python train.py --n_layer=16 --d_model=384 --n_head=3 --n_kv_head=1 --head_dim=128 --d_mlp=1024 --vocab_size=8192 --activation="swiglu" --norm="rmsnorm" --norm_place="pre" --norm_eps=1e-05 --positions="rope" --rope_base=10000.0 --rope_fraction=1.0 --qk_norm=true --attn_scale=0.0884 --bias="none" --tie_embeddings=false --parallel_block=false --init="uniform" --init_std_qkv=0.0147 --init_std_o=0.0 --init_std_up=0.0147 --init_std_down=0.0 --optimizer="soap_variant" --lr=0.00501 --lr_mult_o=1.19 --beta1=0.95 --beta2=0.95 --lr_head=0.0083 --warmup_steps=46 --schedule="wsd" --decay_fraction=0.693 --decay_shape="linear" --final_lr_fraction=0.0 --batch_tokens=131072 --seq_len=1024 --doc_mask=true --train_tokens=331600000 --steps=2530 --dataset="wikipedia_en"
Each number is 128 + 32 x the weight over its row's rms, rounded and kept within 0 to 255. Layers, rows and columns count from 0. Numbers have three digits each. The size before them is the row's rms in percent of the matrix's.

# layer 2 MLP gate, 1024x384, rms 0.103, rows 33-81, columns 96-191
107:114172128133160136141110149128119129115123132074107115161142158155112206176114073145083197101094065173156147103176138131169146132113175118121171112132145145120072187100102129107151116139144076067153136114058145097064094148131076091117211094141080139137098107132086023105112132154067163105
095:137092135098121131135063156088140137148047152120067047140145133170130104116121167129107216097137164120184119118146127128085131162163103096131116195134076069178168088095099136094084115136179147064192166154105109157166115126126160166114137156099094081115112095146136088122144074151155111053
097:203205083150100104116198140133226133147125163097075156162136143114101101189109069188094119113069150156104143146164109148134136133092136144150135153148137143141089154138132087116065158158080116077113113100138164114032120073117132140148123123139141104090110144086104151162185108088130143120
099:068075126111099145062102179093109186207171136122088106093129123120084161158137124182124159092161165105181106154075122144107117174090124155102078133145125126086084125141142115130112141165172153139165182129175153104132149162128114211087094130116140150117174135138098112136107130124132130116
113:092181117193143126154169144079166141101115131136072111171132162157129107125153069178157181107132095102165147196135162131140088095172110088097131133086108180188102100084104162167111144100137108144089109157086145166131132132168152141077170164152199099138112163125125212117142079102080116087
113:088139155178146087139070057093133107164119124095152102125140148044178114060101143111130073163063215148145091136088161114135147136068179078131147137114113120125130120173163106119126079076146079139155116112140162156052066207087165093072112134098105143142150112122132134091119145167121131122
098:168128203141132113149069094130109138121139152114149042161121144191118144122140105107148138118112163174122132157148155123123123099166123210106102052101143151077094127145091119139192127080137183091158128110152139122133097149063168130117095112116164112112158126110153097117084116088109160131
092:159139124135122176169111087119101137176128119188122160126142121137154137236213147125177122061131150137127094117113138165138205082187145083118148126074056149147109116083081124128133140146146167147118106150082069154147080122117187192105119115092131151123119168138193060118160122141165089102
096:095176114078164072160163146096152121111086183120133109183196138105080162185116112144144094174103193189108116139115129151076118036097069104111112073077099123122098154118118158124072142127131188157125123147181132102144130111133078162161137153106148148155142115152125138103160105105127164098
092:139086116100188083174116140084119107187068068093158126131184094130116104130111113112112117131157106153159174098146115186147148174100085072140099182129138141147140127110098113055132119123104130160116149144060098128092191097110184117130102096176112137151126092134093096131143072119153128143
087:114176142113135101168104089145166078121182179146171102129084121142087140106122089118123083134109128156148141081162126101062116182093149116083119147105107152118149108121143128109080067119163120129146144107138159216163096181164095079104145112149136181088177117167164164154125058125187114161
091:131188096114120084201096120109204140150122072177099116120145131142176164159152149097095151157114107157113118082152056047150173137147132111121156081121101139165144157128082162119085129141074190091106213130120126105158133148119113125137106091232106128072152116141153111104182155130088139129
084:137093128114130094120138088127154179103094136122143142121107150127108125162181096127109107116106111161097154119129041104144135070166122156183136179149145135128144086172099126122131085133122117097173123130114112069105076103150145183079099131169060125112117076153151198179087122093070102092
096:106097097133138106169160074103153160064107131117065107126175095124067145213053086126143088127059106137095106121167077145169145088128120126123100082166045139129076141150130167135114119078095186117109150152112163148092114168131139106115086152184091109138141121084090123114150116153135089166
086:116131187134191141122042112131171175111127162138179151102174163153153147116043139130165168151133188184109115098086105118095148148134095063103158141111157089171104192170138057094195083101102164140124149126174139101141144148218094111180116131127123135179127139109107148064133197151140113099
102:173140106131149140139066156095110136142132113158126131114201229117142070151142143167137142066142209120094114175187123177168109143090101106126102170147116122095143085090104163133153136129110108185125115141097164092124126110132111084113156137164147128124162126135070107153122135140096147112
109:149157123125119087144115139127112131158130111125103140143113180166142165084106069104095191112148123134123133127118143089129134149148139090110145102098126090131114107132102108126125110132160071164143080180084126169127085157122150145141144079169179122121135165116154127127140051113062131092
097:143124171097187157134132159166124181191110153107063093137144139160127115127104166113142088103148124118176140108107144119164136124128142125105164127072141181123074138141122178114127145146185125111101125081133096137152177137120143153073074092124167155139119106116064116143098082117138121156
107:069111085151140158099091114132148107104090148095107117250136080072116121142143136086135165098099072184100117110123105177087166140065164129156121121084089147117071141114121159111127097102137119134165144113109089116182171122142191110145122144136096159137170128120056171166141147149088116127
103:124134182101100101132125108179142127152144121179078108122145137100111148157139117109109169204071207097126126186098148120118130127147162107090145133107115127148099125073083113163104084116120090161166144142128162117119073095104134092108102151188102069179153184120142088086123116123098147164
096:143132057079094081134159107091084086157202117150094149132124101159150155127142132159147101130074172145116095192088052083094110076139160113145093132102131106094072144107164130124149135153085146115163181091197158108111126061178130160156159110141144132110139170098148144100084161142125193128
092:151142133184172110147103139122116167094116159166093111096113130100091120075125137120183055131076078167155100166106088149102119114124131159153114100083157126099143132080149127133118123180175139126089151115063148213123070082125129130110098105142136114177127125145117137094186200133138148116
092:113161141117134124073126121151166044125123186100148123132145134121137160169072138142120133158106080031106123108118145046142158137163121147179151115148132166117107112137128128081141124137128146119159147118147062152146079119130154137116123181101154104118140138178127116111093110122232144137
089:149165128120160200085186138137099210130084159154139102128137079146189070133168079147134120141077126146131150135139151146122156172079127146125131164123130143099149140129136114191154155092132114158104133123092153108102074105174213121139211138093145136103117157136105111174024177160131129130
102:131147148110104106176158144079096117137171122117168138145091093148182086112129104166112100120099131148135158176210102121196146099123123169087149158169088026186077118123141103078081145168130106187208215176147117153099162117154140092121171059104167113135116147127137128127152138126111199120
097:157210133156126074110151173130114118210110097116108130129111090160096087159068137061110171077172114159149153151081109121107145093131142114137114174125101150124128124195113149110143137193055182103129118140075189117080107119107151095099096107073143144169094151114200151138093140179143169099
091:125126086186067145135178122187141174186146131111072172195080096132125191136120122105101145101086087095138101092104147103140150105184210110123142178139075128143139106119091148127155134133147148141100161064078081131132117136168108041155105119092150149091094101145097089126121126107115118125
097:054156094147153154138154136150194109113128102173102103132119211130104137102153152092145099137145124158154158126099173155121114134111142118177081105035127134076065111074129130174188192146165174136087094125143101123150106115134174170089122143146096129129104071066068201177126111150196123074
109:165121119138147179104140154064127138167117084145140102136118113160105123126126112155089151173186122124127102150103090129142149136118151092145118133200178178136099142118055072103101096139127131121180043161077102075133140155137114130096111134079169146122134107132115147177144117091189146081
109:167137094125091137106073112165126152145144119135164134120159156082143101196082135145119152160137133141150103108116144106088087103112130146088061161088098083173134150170121136147087101100160117113117107089151131107123110190084096121136162174095189146135113116091084113181144153087107139126
095:093132102185077147116116157130100079150160118110046135136120120087072134138111169104115148083153162080104083165134129149141164150144117162127094072098160102188142140147145144140144115085103109138168181176142139106155176113117147148101053128156090091157136133152134130121140123115182124160
095:149092112083116078158064146073138127168146148131166164138136122100120126114168100128150090116152173124120067104151110061125123175105144187163089118183071084173134132126040101143130153163127201106105160129152138126121168105092122100116132153171113088115073112130182125090185123140161184147
114:116113137140124030146129179140170158108095131112160123055160143124187145106152101141097126186148095130134098086126103110144156121133106172150132168165169128123136075089123116092140174099139103167108098060143090084156143089105156088161117131102151156111089140161086136105072148155167132126
104:181130154143166112168140111156111101117118136116110143092138139068135186189129106122116122150171126173123084132107115093094248137106108162129145165079159087104155160152095126140087089168208113150148138120138120176095164106129186134148134151072106057102115109161112179048121130148207164141
098:052160107126099203191114146092110152169093157112132075084082121152135120118153141120082129162180152103125159112174164107141138066123082159124159092109105145121115141109164125111063141160149117136094175144034163176103105138147069170124101108198104192114132119144136025135174128142132074136
098:145092126147148139166129147145091111122106113145161127138121150086135164089150128098085128146135218129161121122123156128166104107098170131143089141151110135117086156109124122129105175153151056146182162162152122132119149123068107112106164160143111160116190205161157048123142073126076115141
110:144105106164073150122154162103098158115177118100136128148087116131111073171091137178176093123093077159102117153128123095120115153147112141144109159164179159149131090134128174118149121149161149121147096134145072168147126131120078121097196100191168128092082162186097183204033122131105123102
104:122159098123129138143169122179202058132135119155157109068137198157088145100114164150158105112139120171109210085106106120111112114071151151129142166083132104098114135136156147111130194132129140110111078097132147141137139107116148120106109145096140134123116130147116096161131163141121132113
100:062125170121165210080118048141108130112133114147198118167203112138174155130153106137129117073144168147115115122159168141118103126141074158086081127118073124101123145125097124170102184146075096120145080123137138140130103161160094115095167082143182138110160103145090143113134140130143125081
088:165109084152124139115099145094116122134110074124133117143092142153125080134080108165200136138116126101160138098127118113118100123088126129101143137140120106157103087121200182098131142150107185110085195136127074065175096114142106159133115114154129150102185116092129138168110152142190108093
087:129100146110091168135179131128126124180128076136159164139088113064154086143150087081126094120121159063113156103138159140162144174102105150163070110080152130145128166074094075179152130143130095147064109140134116135126079133083112142133151099135108136123152133163227143087093119086143087124
105:122125142144123137144169131055116110140098103155081081125117177163180124109127108136122119155123118153097086104086078177173110086081114135129110160125125169117154096169088152133155125182095123158123078157105107151160043071122117048130164121156139131079159213130154070119182153116147142110
097:108110094169114111115180129154124163109138088067105180080083116082177176150113196119101144107154132161124163168111129086123124086151114122081124095142184193123183115090137127142097140185084136153060136156141145134096124166088076113105151141152137198119129119087025074145125120153103087168
085:119131111173067168106151104101165125105156123155113154169155140114125092117139140114117157156136088138079181134124106186164089103167105139191085094123071121136175118102084065184157135098130152143165071128094127163165154143127093105112087073163135122120119068139168076115167142105117168163
098:170072123121168119155099145112142085137163115125154102135130056103110129160065104088069159160124113228115158102065088112101130197144084177153127171135128164151108139153149137093085120103102139138070194139121124166120103149088151155170145144171131135120154084154139095145149128133166138094
084:163077146083173156082131132156094142093102079152138115195107154163146114107111100130118081193143159129131131104079191146120166093194087151095154181110170087164110128117099194151041107157118093151101117129146144127066090095113106112186167145098193152200146170152098161133036169153158132146
090:112149150152116138165125169129098072131115118131099133135129120104040138125063153077161135118122142170095158101153141157135153122144135096136136136095158137122087163197094168093193067130087144106149191088162139174142073098174134120128147079150195214103092102067212106113162117105094091190
084:155090154108156107183150097103181188112104124129110119126172184089121128133128141125173090096094165124096078115159094077120124111159139159119125164080128142121137124184172118145166150139109119189039169162202158030160175168118136103139151124141137154107128171084108127156154095168098112137
109:123116113162142083146153075085162183118109080157102137057123143137129108094146122163130092159194066069116116103088057142112058154114173149144177108060114129152107127103080170138090145108154104139150106121070164119153106146128173192075152079090146144164170177125078186128105165117104114151
# layer 2 MLP up, 1024x384, rms 0.103, rows 33-80, columns 96-191
105:168141126123152155142155136179162036166116141112113154138137084130114150171109114129056148068126136139116147098129177144169162197149157082126124080119152143087102149107064111184170139125111117144114090164079130133099121145098140063092193123122064102152154152176155077114123137166127141138
092:184156063136137117128142095136139157103108057117143130126107175121074118146126094191157102137171131128085141181159078153139082144110150134146112135098117129123130067066224110135180213183106174177105079118126087106123128144145142069139088095074104159201171140139107146147113088108120126119
102:144192116171136093108167105126135136142120105061105184146064104147090122114088129082131132095141084190075058135147128124140100111121176166127098165112114102157094157155093093112091188202115171103111099160131137122089111122103133127102135163102122105112095082114184157133111137129095104115
094:139161118091158148154102178208087125154134076211158156157145231082174108205150100153103102133113113229172143044152069139130098105111125175119115140145100086148136156123116109185135133114155168080153117133126160142163076149130115134100158205073099117102152095069139126134132087113109137089
109:147130128080120096177135156167081140146105137117176163108142112124191159157097167149132126164130136150125116017132121097066146138055159139127079141160161107096176146141106131070157129132147177138160137056132093093062197165101148138136146138106095121100095149129094086130073139135124125124
110:094121176085097139114101151124156068112142102174168154145088151191125177119125194073120153122152116147128159137105096160094103129161095183088094105088112115166109102163112109118143076142162152092133152146104178199143172191106088113162181157140155129128160077148065129149112127089128121150
096:103108140111164145092186165129093083139140156197178115126163093116156141087174142018140065179147164113087154139097092140125156083089136104175129151088090181116156193116097133126100090154171080108132143141069106146081134128158041112141130125145143121132119158165160157109125193146161172134
101:129183151140150122115128147091078140124163085099166130126112136168148154149154160165177140090094168098125121140137173173139164171185124101140155112079087096145106171095094139068104170135116140119106149144148145146177175081124115169129108103066119138125071170139183065089101138107128101150
099:166159141186121159111131123163107115128147102087154109077111124112159133141144163129095088147115092166162173156155129113124142158131141128147135162220146109125150129077111145148174142125148110122056146060036151131138127129152112091098129085158095128103057116165109078136093138136104101104
088:076174080158104104147086116122180163095151119153170180157155152055130143088172143149134161115183185114106164119087090083118136191187146191134138119155168183184109094147135119162139107106121101105135074087161144148164123152070115166101177152162215149105067042120196126086113154100102177117
088:126183190114118103141132114146123081093125132149173150115078132106114131123132144112146135151130131117155161101114117151069127138119172094031144153110139127132135100158172165120073115109155136104164128070145188179131113140165110082128117121127149164090159175128111137127121062123209110119
092:050130163172139155104176103127175103081133171122164085134135123159113098107116073092102087109092130107110145184106174124143063073159112135134119122100136159074063144127135106063155090127166160114105072116112132094151155120109112103163160153060126130090147112125129132164121183176100128074
088:071147181136121090113160115120128151156153140130169128111175126153112072148143126137101126102101141123159141106141092144145121181214112097163104159118106062148128023146097129122125172083176137141120151076098117074138164155148198119102168153154102064101095142139143185104082122176165120104
092:144152071047136135113135121095116120093142127126134090124098086132135124194123124073130144114176059067104110125129150094099137118130099110171095148143101056135116117137112116106163146154127142116151136121118136128118096101158163147116149148175130094150207125138102138113137173135113103139
085:123151135096097096148175231069140113140108146159110171161147144153183110089151096122120066065124092135128113167164143111155121109161109163136142115050148091090148129139132164128083161082162112122133102127176197121096214130119187098089119151108091083162125125134128111123136135142126139136
102:032138153067148133087130147147103149112114169095119126155130128113131146120168102056132136159126103143199134132104140081088163151166150158135150042099101136123133136135104087104125109077138160135116162079179134131148133166178090194094159173118120161155150161155143132066106119152159112160
100:111183127138140134141077133132132113136136062140112168130103182187117136123142124111127145126142106100105148120151105086065150113144170155122164138080105087159081102156142140100123124189142103194123123153100092131153135155084154121167126115177140119131159139123158086116110106118106151129
093:099139069168115129105068102148127118123117126169148164122124110114124145103124070118119102160128138187117090103171136121158070131143152140146124140145086144228180131125151113127164124118049122167177122159122111180113103126107102138164181146158125141121118115117153101104138123148083109088
113:119161110155188104181095120107184173154174122144117207077138136135130134163120105163112057146193178090125111129112156108144098114160099117119145145104151142152126049127064157129064125117117108143150137143139101109119125060090116152154148077121159101111131135125195111132099066134104150110
107:164130178129132121160142144127105094070147136177086156132195170144102132144118086141087123144117144131128136114060115130071154103161113103102129080081162156113141089069079124179109101151176141110137119110121168116122064146150102136107120165163122135113185186108115115055101128152163126151
097:091190159175154149109105171153181179114052170114122121129107147085142126112065108092088129157114107094115158114139156188137128149070131121125156151087102145122172172157120139170082130141169079148094067120054165139137079182076123140141158073093142110127106090124093156178180097133070090163
089:108162099136179111091141123113069094136108116147149135066163076103074118048142197103137106177131163171068141131093097128152204114144108139121135108133121171123151105124107168114165114139158167083096145113090180118123111095148064153114134101061145168208134157107095103116204175164170173088
095:109145197115188122125132128128180115104117165136128081138128134116095168168077154152161155228130194080114146122134142101129121085123142141200129128108165169050072122115160070127112102188077120114149119121147118171135134121130101152147115203152142088127146160135144140142074139135153156140
088:095087138099112085165068108109106085131172094143112200132127171164058179109149193128109121112173131102123133136158114098122104115170096128119165084165130171122070070144123169076141114156111126105116162119183111155138139122064051143066121175097111157121140074100146145124210077105150116148
103:132091135141206127138158120088087101147163132081168125104107161115121162084128107180140084131127106147080099121110141108148166255113061110057177189156183145142114166097147106165161083099129086085142114105156147117146118164131104138094140148152091134151127115124101095204139140149113165088
097:126144148118171135056108131117080133136094121189125134138130112137184126098096152147143108085137163148112133078084164146082117138127136151102136173130160134125151163143024114129088113169102143176170118080129120150126111077075117097153120096106157119117124113104177162096167074135136116129
099:151151099184122161159190082156155106180180066143116084142102115102045185148165138165139088162121133117162112109165157102118066105118138160080165162155106168116118107168112069111107132128131114125120134079088152081150148123167103084132067116105159192119113135118112125125116140144061098151
096:166154103155163146098098110114117130172083198145155142127106068073134123108160130143105184128124149081092162166117134118155114152162129106084159150192180176179126111160084186142085150142120089163145103143180126141098149131112123068125134082112170131183132116111151101083132148149100157196
110:129062128041159125094094169122143138185143138126076194176135147134107211150168108120154174140208126110152112149126126175171178186156160085092163142137124171116128176159159184127144085140142043151160164141138109089143107201109094103133129142172176141184161154155117075108150144120148160097
103:152086125085158164125097121111081119094125086099123145092128097131107087102107096116127142151109140096053185135156100141112115168150155109125075109207168087202092076128118126138137116131115175063157101167153087120149132188086164136098080128093183158154135204120084122132114138164231123098
092:110121051159130131137140059130139146098114146141102140136121165143123154155071153104165053066138141144108110105131191145099142152067161124145035104128148159141092118155170125114119155179119100196041171164169112045155156111167120162099074116131080113167136085150080111124092102143161101149
097:101147168119097160127171133110137117119106171164142170134123144044120138189138112112137141095117109150159170116130055132164140153129190106104131153088153104156144101113123156145139095148181143099105130095192120088169154127107148076121114073113125137161145142096145102139090093178122083108
110:118113121109103066158105104163135175111124076116148134084143118111131146112077167128124151162146116151094129119152127123137111092086095160161089137146148124132087145142141141055114182146143057138092071107135069133164152097080145101128201162113110143188168168197086100115079102178120126100
107:148137102107111113060097065135160115086062106127195114137096140117113148103122147132117104176130119141087157157142104128102134139114083139148124126101110181105082124170144123149105086126085153111160038144139146160074102115051157077121098131118125133112101182122122188170101093115093169196
098:120079017137113133139133127106137140094110162126101093146055082105148111136167106057083071116128140112158161115206144151075081145156063137086120152098130139137131154098171127171096135174120086139106124149114130077096167087131171157099121132156168114131101131116117077117163130146156130097
101:089115188146143091050089172142138123196130133047148163111179142174090215116090142155124130102082155167161093121128092137124195147116126099078131112125113119153138163138139128165118136157109124152097127114090125135103154159087170214108134131127124176160117139080043198136084140184116158140
119:142122171159163129089165132067125155178140107117100140091069117141106114149122156113157154093118077085137085102146172076113119130179146164118055137123150174118150149159153133104126083122138146082211077133115112147096179148128096139135190121254227163135111109152086121142095147193106153138
105:114182108095129137098124141202204060132149151179157076089087198131123137114120150163124135071161140146113210106127142166104083121063106154141154113072107155125138137169123156120092157107107156125152076098140098149131091132111157119111134142139099145137175135148090073122133154147126120145
106:167068096142101085206157155130140095126130167108102100142062161163090149136120138116106141208141110141138137124056129127130142130091199118152166124134103127147139088152149147090140095083188153098125164137104133117115104124108147151144152158111132131158104114184163109142116154121096105154
087:099131100147158167138115141094125151174216080133090118156123135107149085153094141144087063132098096152100133092117133116140131125151094089161110146112135164142176126131075114148115113110124102165146112119085176157096121098143157111146121097067117139134118123130130083122110129124133162144
082:149101129160096146079099073111150108137174099126151140113136079197150103156131100128114159099133175104139104201114141154182118126107108125164147125119101141143127133159142107066118108112164122085140134124116104121094119168170073139119097144115085091149115130155174151151121097133127112158
101:133182109172144122148158118096120095101123094085132058146102133131115147168153131210096192130082095134156156171049195183106113158128195139167117122104182131125072116129094076143080112137132146150146136097126109187122065143107112156107140114131177122137149091093130149103094130154151124080
095:138121160185157079102165095104109138118118127134153070153137133119142145158158099137096151148106092115172140166122194078133109145150083059177084139137113106142064113150133150185156124063154128161110164167116166091173112112102098137141119160143125164117124095090145147089081115114084098158
089:119128106090184140115123129203161102164120163107092078146082052147126101130110153159159118110130190166111121114126106130163152153116088126137131154239131137137115092114166073153137145142128132082056166098135153137063169138084105057091108118122176155139164136166146138207171147122129128161
095:072168121126100114110138134153114167129066103169107123124145189145108103113105144137157098129164109094128168190171172044128095118123064146110113102112108077126109149107133086116127126112167131117185101120163172196129126120139087146166116116113174148149121214126146121169116139108108151148
086:164107148157161162070137103188142105065090108072185118125085091152163134109131112155110067114068085144118145116108186122140161081138085103083114169087164131149142180072107166200103109138119108138130121138103176087073112125094126143145070113156190182181112153146110181114085144154109119140
093:141138173143119118145119086147068090135125116139137127125112174148107175092114148162167103118134107068185091099085250133131083127137089126133131086106180132175110170127127138127113134141080150128129139094162087146134114142100131131151144143189079154109116119192111085065081110137149123142
086:128104086132127126145109089076085154140116085118142174143203180124160106115112117168135113100154121137112081117133085111102156130149089072110135133141109138154137134122140116167176124126140096147124100138087156114167166118080106083122170113161102071160101113136143149114124112112161133097
# layer 2 MLP down (transposed), 1024x384, rms 0.0958, rows 33-80, columns 96-191
103:137150128138143140126148167137177064150155126137147152122181106125148154141093168190149134083107202096121225102122155166134121150134194116114150155102128107125153129112136160109137194124170155153121118128162101146110151123110165109152133084125123153187175135111143098110122128118143139187
101:101092166103134143128209132111161082153119139143159155132110093123184038132085093158170122135154098141104098140087090128183118094094073093145105108151106139084105131159163042122163125075077100121069122084147145121088108099120170125138100161130127112130148129178154099129100155081144148083
102:150158108084108090118127123124176134134116102107098180133083189146079137073130119069072105103131079173111096123127086061155129135061124109139143104104103098069110138133119079184114159135158089128090114130118140132162125152077116113075170108111172118126164125177155167127095152097120177133
098:143171093121116116129108132110053119130161111137118089113168143063179135156121099139133105102090084184170145150104100113138061168094152159103082116178184144183100102092164093104110092128118132147081155155144138133139108091106116195071124175139115109126155184104097133114061084124113118127
108:152121131128160077130131101077136139118106100184197159078140115159126174107118141058131138153103131097124108084122051150058064192122146130132090093210182052139124154184152174082091132108099130199158128120128115166104177101084113132130198156154123147120099088108151074115084185101147111154
103:192097171120144178126106152191177152077128161102096085111110119175147194083120089082143170131131150141041133183172117088075185132158153172152153152186119125085132121114095094172132167171102136134203137118136113143161120213104116096112122108155146088141148130202116202163142132079110116137
099:142116125097183103143092116083190187179172147091067129121168182133166110175112138135095148167105114092135132114142144106128114122141111100108156077161135144082180071084114139121085104113163139130107121097143132099054037064146127067158073099123108127141140146095106147201131120137167084109
102:196143084127110158138126127095091134144121092139085120122160129134122147098187116124128161110104120140164104081151089120183088095130113089135168131128088120109181141147072148133100144134144112107134124180133146143174193049116124162083140187076135140125113197099123109127140149123070120110
100:156141134144132186125114159156137124171125124124152113102180158176125182095159167143121119121101131178153139109106145143114131156073144127115183088201154164167136118098149065137109146166102092143106098144071061144175144136167127160140142083129179094090123163128120082093173109103108119151
096:107137157104124141146157109151108125170112143150088073080134147130110143076106129156140176096157105145110166084134090108125081136148103187177156095080122119105099135106157167132124076165182208101161135103159134122147066138110055136178125121135185138139122086141149117150140162117179092148
094:150134136157134150113112124150110158120153152191108139146141064157130126129091119181115171142188103177124074161127111165102191160168041111149119120095101165105098162061149152184092123106098161140167142131158073115111191169094145096076146083104132130156137145144126103109076092196173133079
099:128134133146172187103162139177159118057116123108136147143093111137074103137147125080114065088131125158143113132094081156121141072139149067116085073115111151119169129089111132150089093148125151100132152156067140131108137116108147117140171136095097131103110109119110092163141207141139124101
084:078140172127103149151158102119101117172169172139136154111126118150100145114150178116104152104137118118151124111150086175131110122130133082122117134098100142110155090164148134151164132122161114123114086123106077120138183202122128092132139136133097107138066166159116146096064113181186152143
098:132076108100119108176139163099114136109110086175152147118092150105098135199101176202174135130044117119196122215162114138180117109157153164145159112111063123062090111139145116065091135114089164187136179150175093142044110054126099077157158176117131143175129084149131166198149168095126078122
091:125171094115133156162152139080151133128056083082127140099103125158167144111159123121161110148182118222183134079107166149167174128103202108115135173143082091115101159072068139182205157106091120098089184158140148151107063101099155129155147104117138037132138136146163148081126125111129147037
104:143129161081127134089157128133070145138099165140110096124082064155161146089142131112107132095118080163109105127103097067147172083178114105169119123123110159096171139160095097152091091146139106175081108141085092178084138124118088199184099186161161122138070108140098134109116094130090088134
104:110107112124151146096111093163081111119175121154080151167187095149188178160128098077133181155120129162133111138118087084074114145104094143088027093075125175121120096151163126089130119140105116180160112130088134133198145156060147077153123110117152155136174138069160076118100131126121137117
095:127138061137185122100112136177184082125073169185183146142127185126120129076144136085116119143141156136139142113124156138135146102105173223125192116134130144230131143157097125125114090102131165105109119181080110158177071153078125152114152147130112106111140094154188092063149152193124117097
112:095168100142164143144088135156113130148132087131059151147143125116134097060088063157087120159138124121119134140127171142137131109108122194084105170113127078057155091111104160150101130148124124113120058158108117140147123104072104099099130174173176123173107127120145128140072054113157137189
099:079137131075153117146157112115090104114149112120172161125158100109148137148183106146112105080120119157142125172125155126113161116206161128137149112191062082114122116138116095102141123155150121100137166104187083092171130114166131173095149120119128121146124166070112093128119129176133139081
103:144136124177175128105116157140133160140125178141104077111151126103161077144126167191090160066124125099096148154147095163168140153163067124130159176104107164126156123150098143126094185198185129108112092098145176106101104096114114206139107110121132169124147145108138131184141104159137072109
094:116148136130102203127094108162094180155088094114134079115111149108180095171162161131185123103153140194074104110113138166123066120111142101156139140149172184105124127151172157177116154137140135125132178137124141157134146117175113164188137094114123115193119189114170130159154153119167175160
097:117150083123072113109136178067114146127153122141115080116086191149115080148119158181133135137104195102158148136190130152128118087170136112129142115130106196168111084164078116102176137101135108074146152054140120065149103131111170166166083127078198113115095079163095096080152106108116105166
093:075098115163151120130080074142097097076161137096187060076098135092101143124086094141167179143147189164114074096165118140066064123109171155182065133148119152193106120113179157183106115151127143101115120124146153138110097072099104101208160142179244142122118164114134123189141049147064158158
099:130137078197145170070111141131133125143169144127186193088128143196138112142114131118055103159145101113126149119069157131162093100063130125120143165066127137121145105096182144155154167132114095092169035115088044131108137137073102142115156149186094123182171136118137131125130168154119137110
097:113047197119127145182109137130126149123118137177164141112155079170151183110083123130144138111131120145149158103085134141084162162117107135091101072155102104108210134113149127187151148084145108207109113076150073150171122058119145131230127126119102136125092170146141094150157071125115085119
093:136125087169141123120152116124142116127138086075090094124094096147140174200160112101118104113169134146159087112141136111153082128169114125057122144129182174139173169155118137136141141095139147156128139075097064124136088093132117091155166101118165139103074143151127157174120118123107107162
104:151117198135109133097141159055103146103168119127126106122148118106149120141103087089039156146160121136134108052206098117104135139115166129140134127143161156106137164172104146107072105107138095131169066151090160186118108101171128135164164104117128114143104122122069113150131161166127117135
108:150089163084107147083144177059136159159124132174077162140095163122108172117128086158134148074124145175140164172160142201127086168099127180148099171076182176128081157132147113104143119139085118118160136105118164091153067098164130192145161174096149159197084120143179118137077102097109213098
106:074088157165163151119127146107119164137165132122074122118094144140100081108077125159082094144082123131098121100166134134120111097182128109165142042124108135126141131142134141147113121171062113086091165133148100096122072060134176090147132142104168154124169136125146132088075148129164172076
098:102178140066063133143168132099122102093074115099152114130128097181131107103123118134138059194175082192125097161065156126136170179145132117023119094181154113138140194149080091119102084136107124143091132136077142121089149129164136193132148153179108156144078114142136124151155130108190137153
096:157069181177099144099116123087138124185072136133131096159116132127147142186103128101105095092174107120126162079101079122106149145165156109049131102120167067125128113168086114149112119200207083106124132102150091097110121110165145142073186135076097135128102130103089139149115091111072137163
108:120171116141133137158095120107150117106122144133139177139147201113124138137174148105089192157183185087076163115090176153118122111096135142116078114169135190087097082159130176115157169125128076127147178114115067143075128054215078108161156197161091072105118199152117126074166168194111134123
107:102161103141112137172099116165066149133115108145090149177162153102107127100123170129156075120115117137114121156133130115116107083103134138117087121115065206078099129202137191135080131121093189157178104164093129091175127134071158101153166139174164115139128099175165138085098153133151140150
101:153168095123092096097101148118164150123185147110184162111141155175129075154161115092122178158105127081112140143128117170137102172092110117121102182104119081095161091089152095146115074123117065061091102152141159174073102123063066063140121081139105098149089181148101071142145113134143113110
101:117151131123127118104118151211115094117098123123146189141116176115115152120155096141095156100144162142149049120117106109041094078088132168157157146140114100100162160075116072117117141091093118163118102140067152110147148131142110151121181120105182147074176149111106133153135051134102162082
109:098124078082153090155116114150106103105092132116117142093126108159157198102204141094079151124140192129152128115150137133146137073086129069184188137099137070139158154125099128130123150101122110104102185134119170113155180100128160134119083147000093129165141165098199181104189150160164130150
098:103117160162082158165134138132146126131121128136178079147079095175103097138075123140154138112175098159095136198146127167135081094115141122106168136114133060109093134107120114164106156190122132149178162110120119161150150107099162150116068115143149121117127124138144103080129172081137102097
099:166139135158163085191120142139184203133134129094140112127108118131140099146146152139130134208136165093112163096064160118174137179121120141157137136144125155123091081110117193176169157151128110126097194148091103179115114101151155149104114166108108163086086128128121148136218115128143168148
093:125152145210115150071164116144112142076130060168158142155158163134151036091144161102107034158116103117124182148173104113122155083122175127126118146055148150168178151149122200161096117101112122129138099104089131082161142115132131121165113091177134115114156131100165116100093123151096095069
089:109155152131038100126092147122138122110181131159092079180164120103101133141074166126154188126108184119117085089094173160110091144110119114171130070097103088123171072117097113126086140168138141107165144158139120089142171170135105187074047130135043134102078099085103175187101106125189195121
100:150142126135122099078157144126146191090124091173201041125100140019148114135129095069152156155169158123120156118138139137161137149190161149128101139163130099124102106101161096156184145168096181130125058072162115163041044145164060163088093113122118101175144110132106142149212171135156143165
101:084129146186145069107174088108152155188098157159154078139123112173141130159143162133054208141091118099109110097180181146095185162111083104141118133131189114152106171119163082141100112135160165082142120157148150142165097100104122137174192133159139133130138148096106201105121166109079135171
089:195139145156146187126154130130156112123189120130103070117108168144167139141049189143144127150122143097120076131151150152132102160129167168090111129111126167148103158177127112179167123115158142123149128157225172154140100109232142073067069079115099121140103172126150156194199095115140140112
099:122183162134115126143106080122148100162047123110023093132145146120123147112087077139166072065158104113112117140177198077159187065133153137099158116056117104144105122145074123142124119182205166082178156141099109097174117149162085139141093126104174118152145154163124163121127127148110148104
091:180127145132129155150137109113108112124161048121167122151146154122109109057150131107124121105071122117141119152114157088076104091155142095151141163094135105124147076139121126193109161129142092145143138206110163135178091150147146136154153132139109113095108175117101098127129097144162152151
097:105177141181122116139107101137146139126108137172146156101155181102129066109101129098170105115124099114117135162144221107147094144180160133166164055137183195138115125077160088109137111100136090123138125121147093152150143141167142098088173122161126156047180081147151096146105158146134149130
094:165126179136119174111161096126124088128090140099097155049135129164105166130102119195118114125067105161142106143126099140122109176129141074126175130138172148195107159117171098164112109097153153168089132093145111178151141077163150150118207108085121140150117161141161118083114123086159080118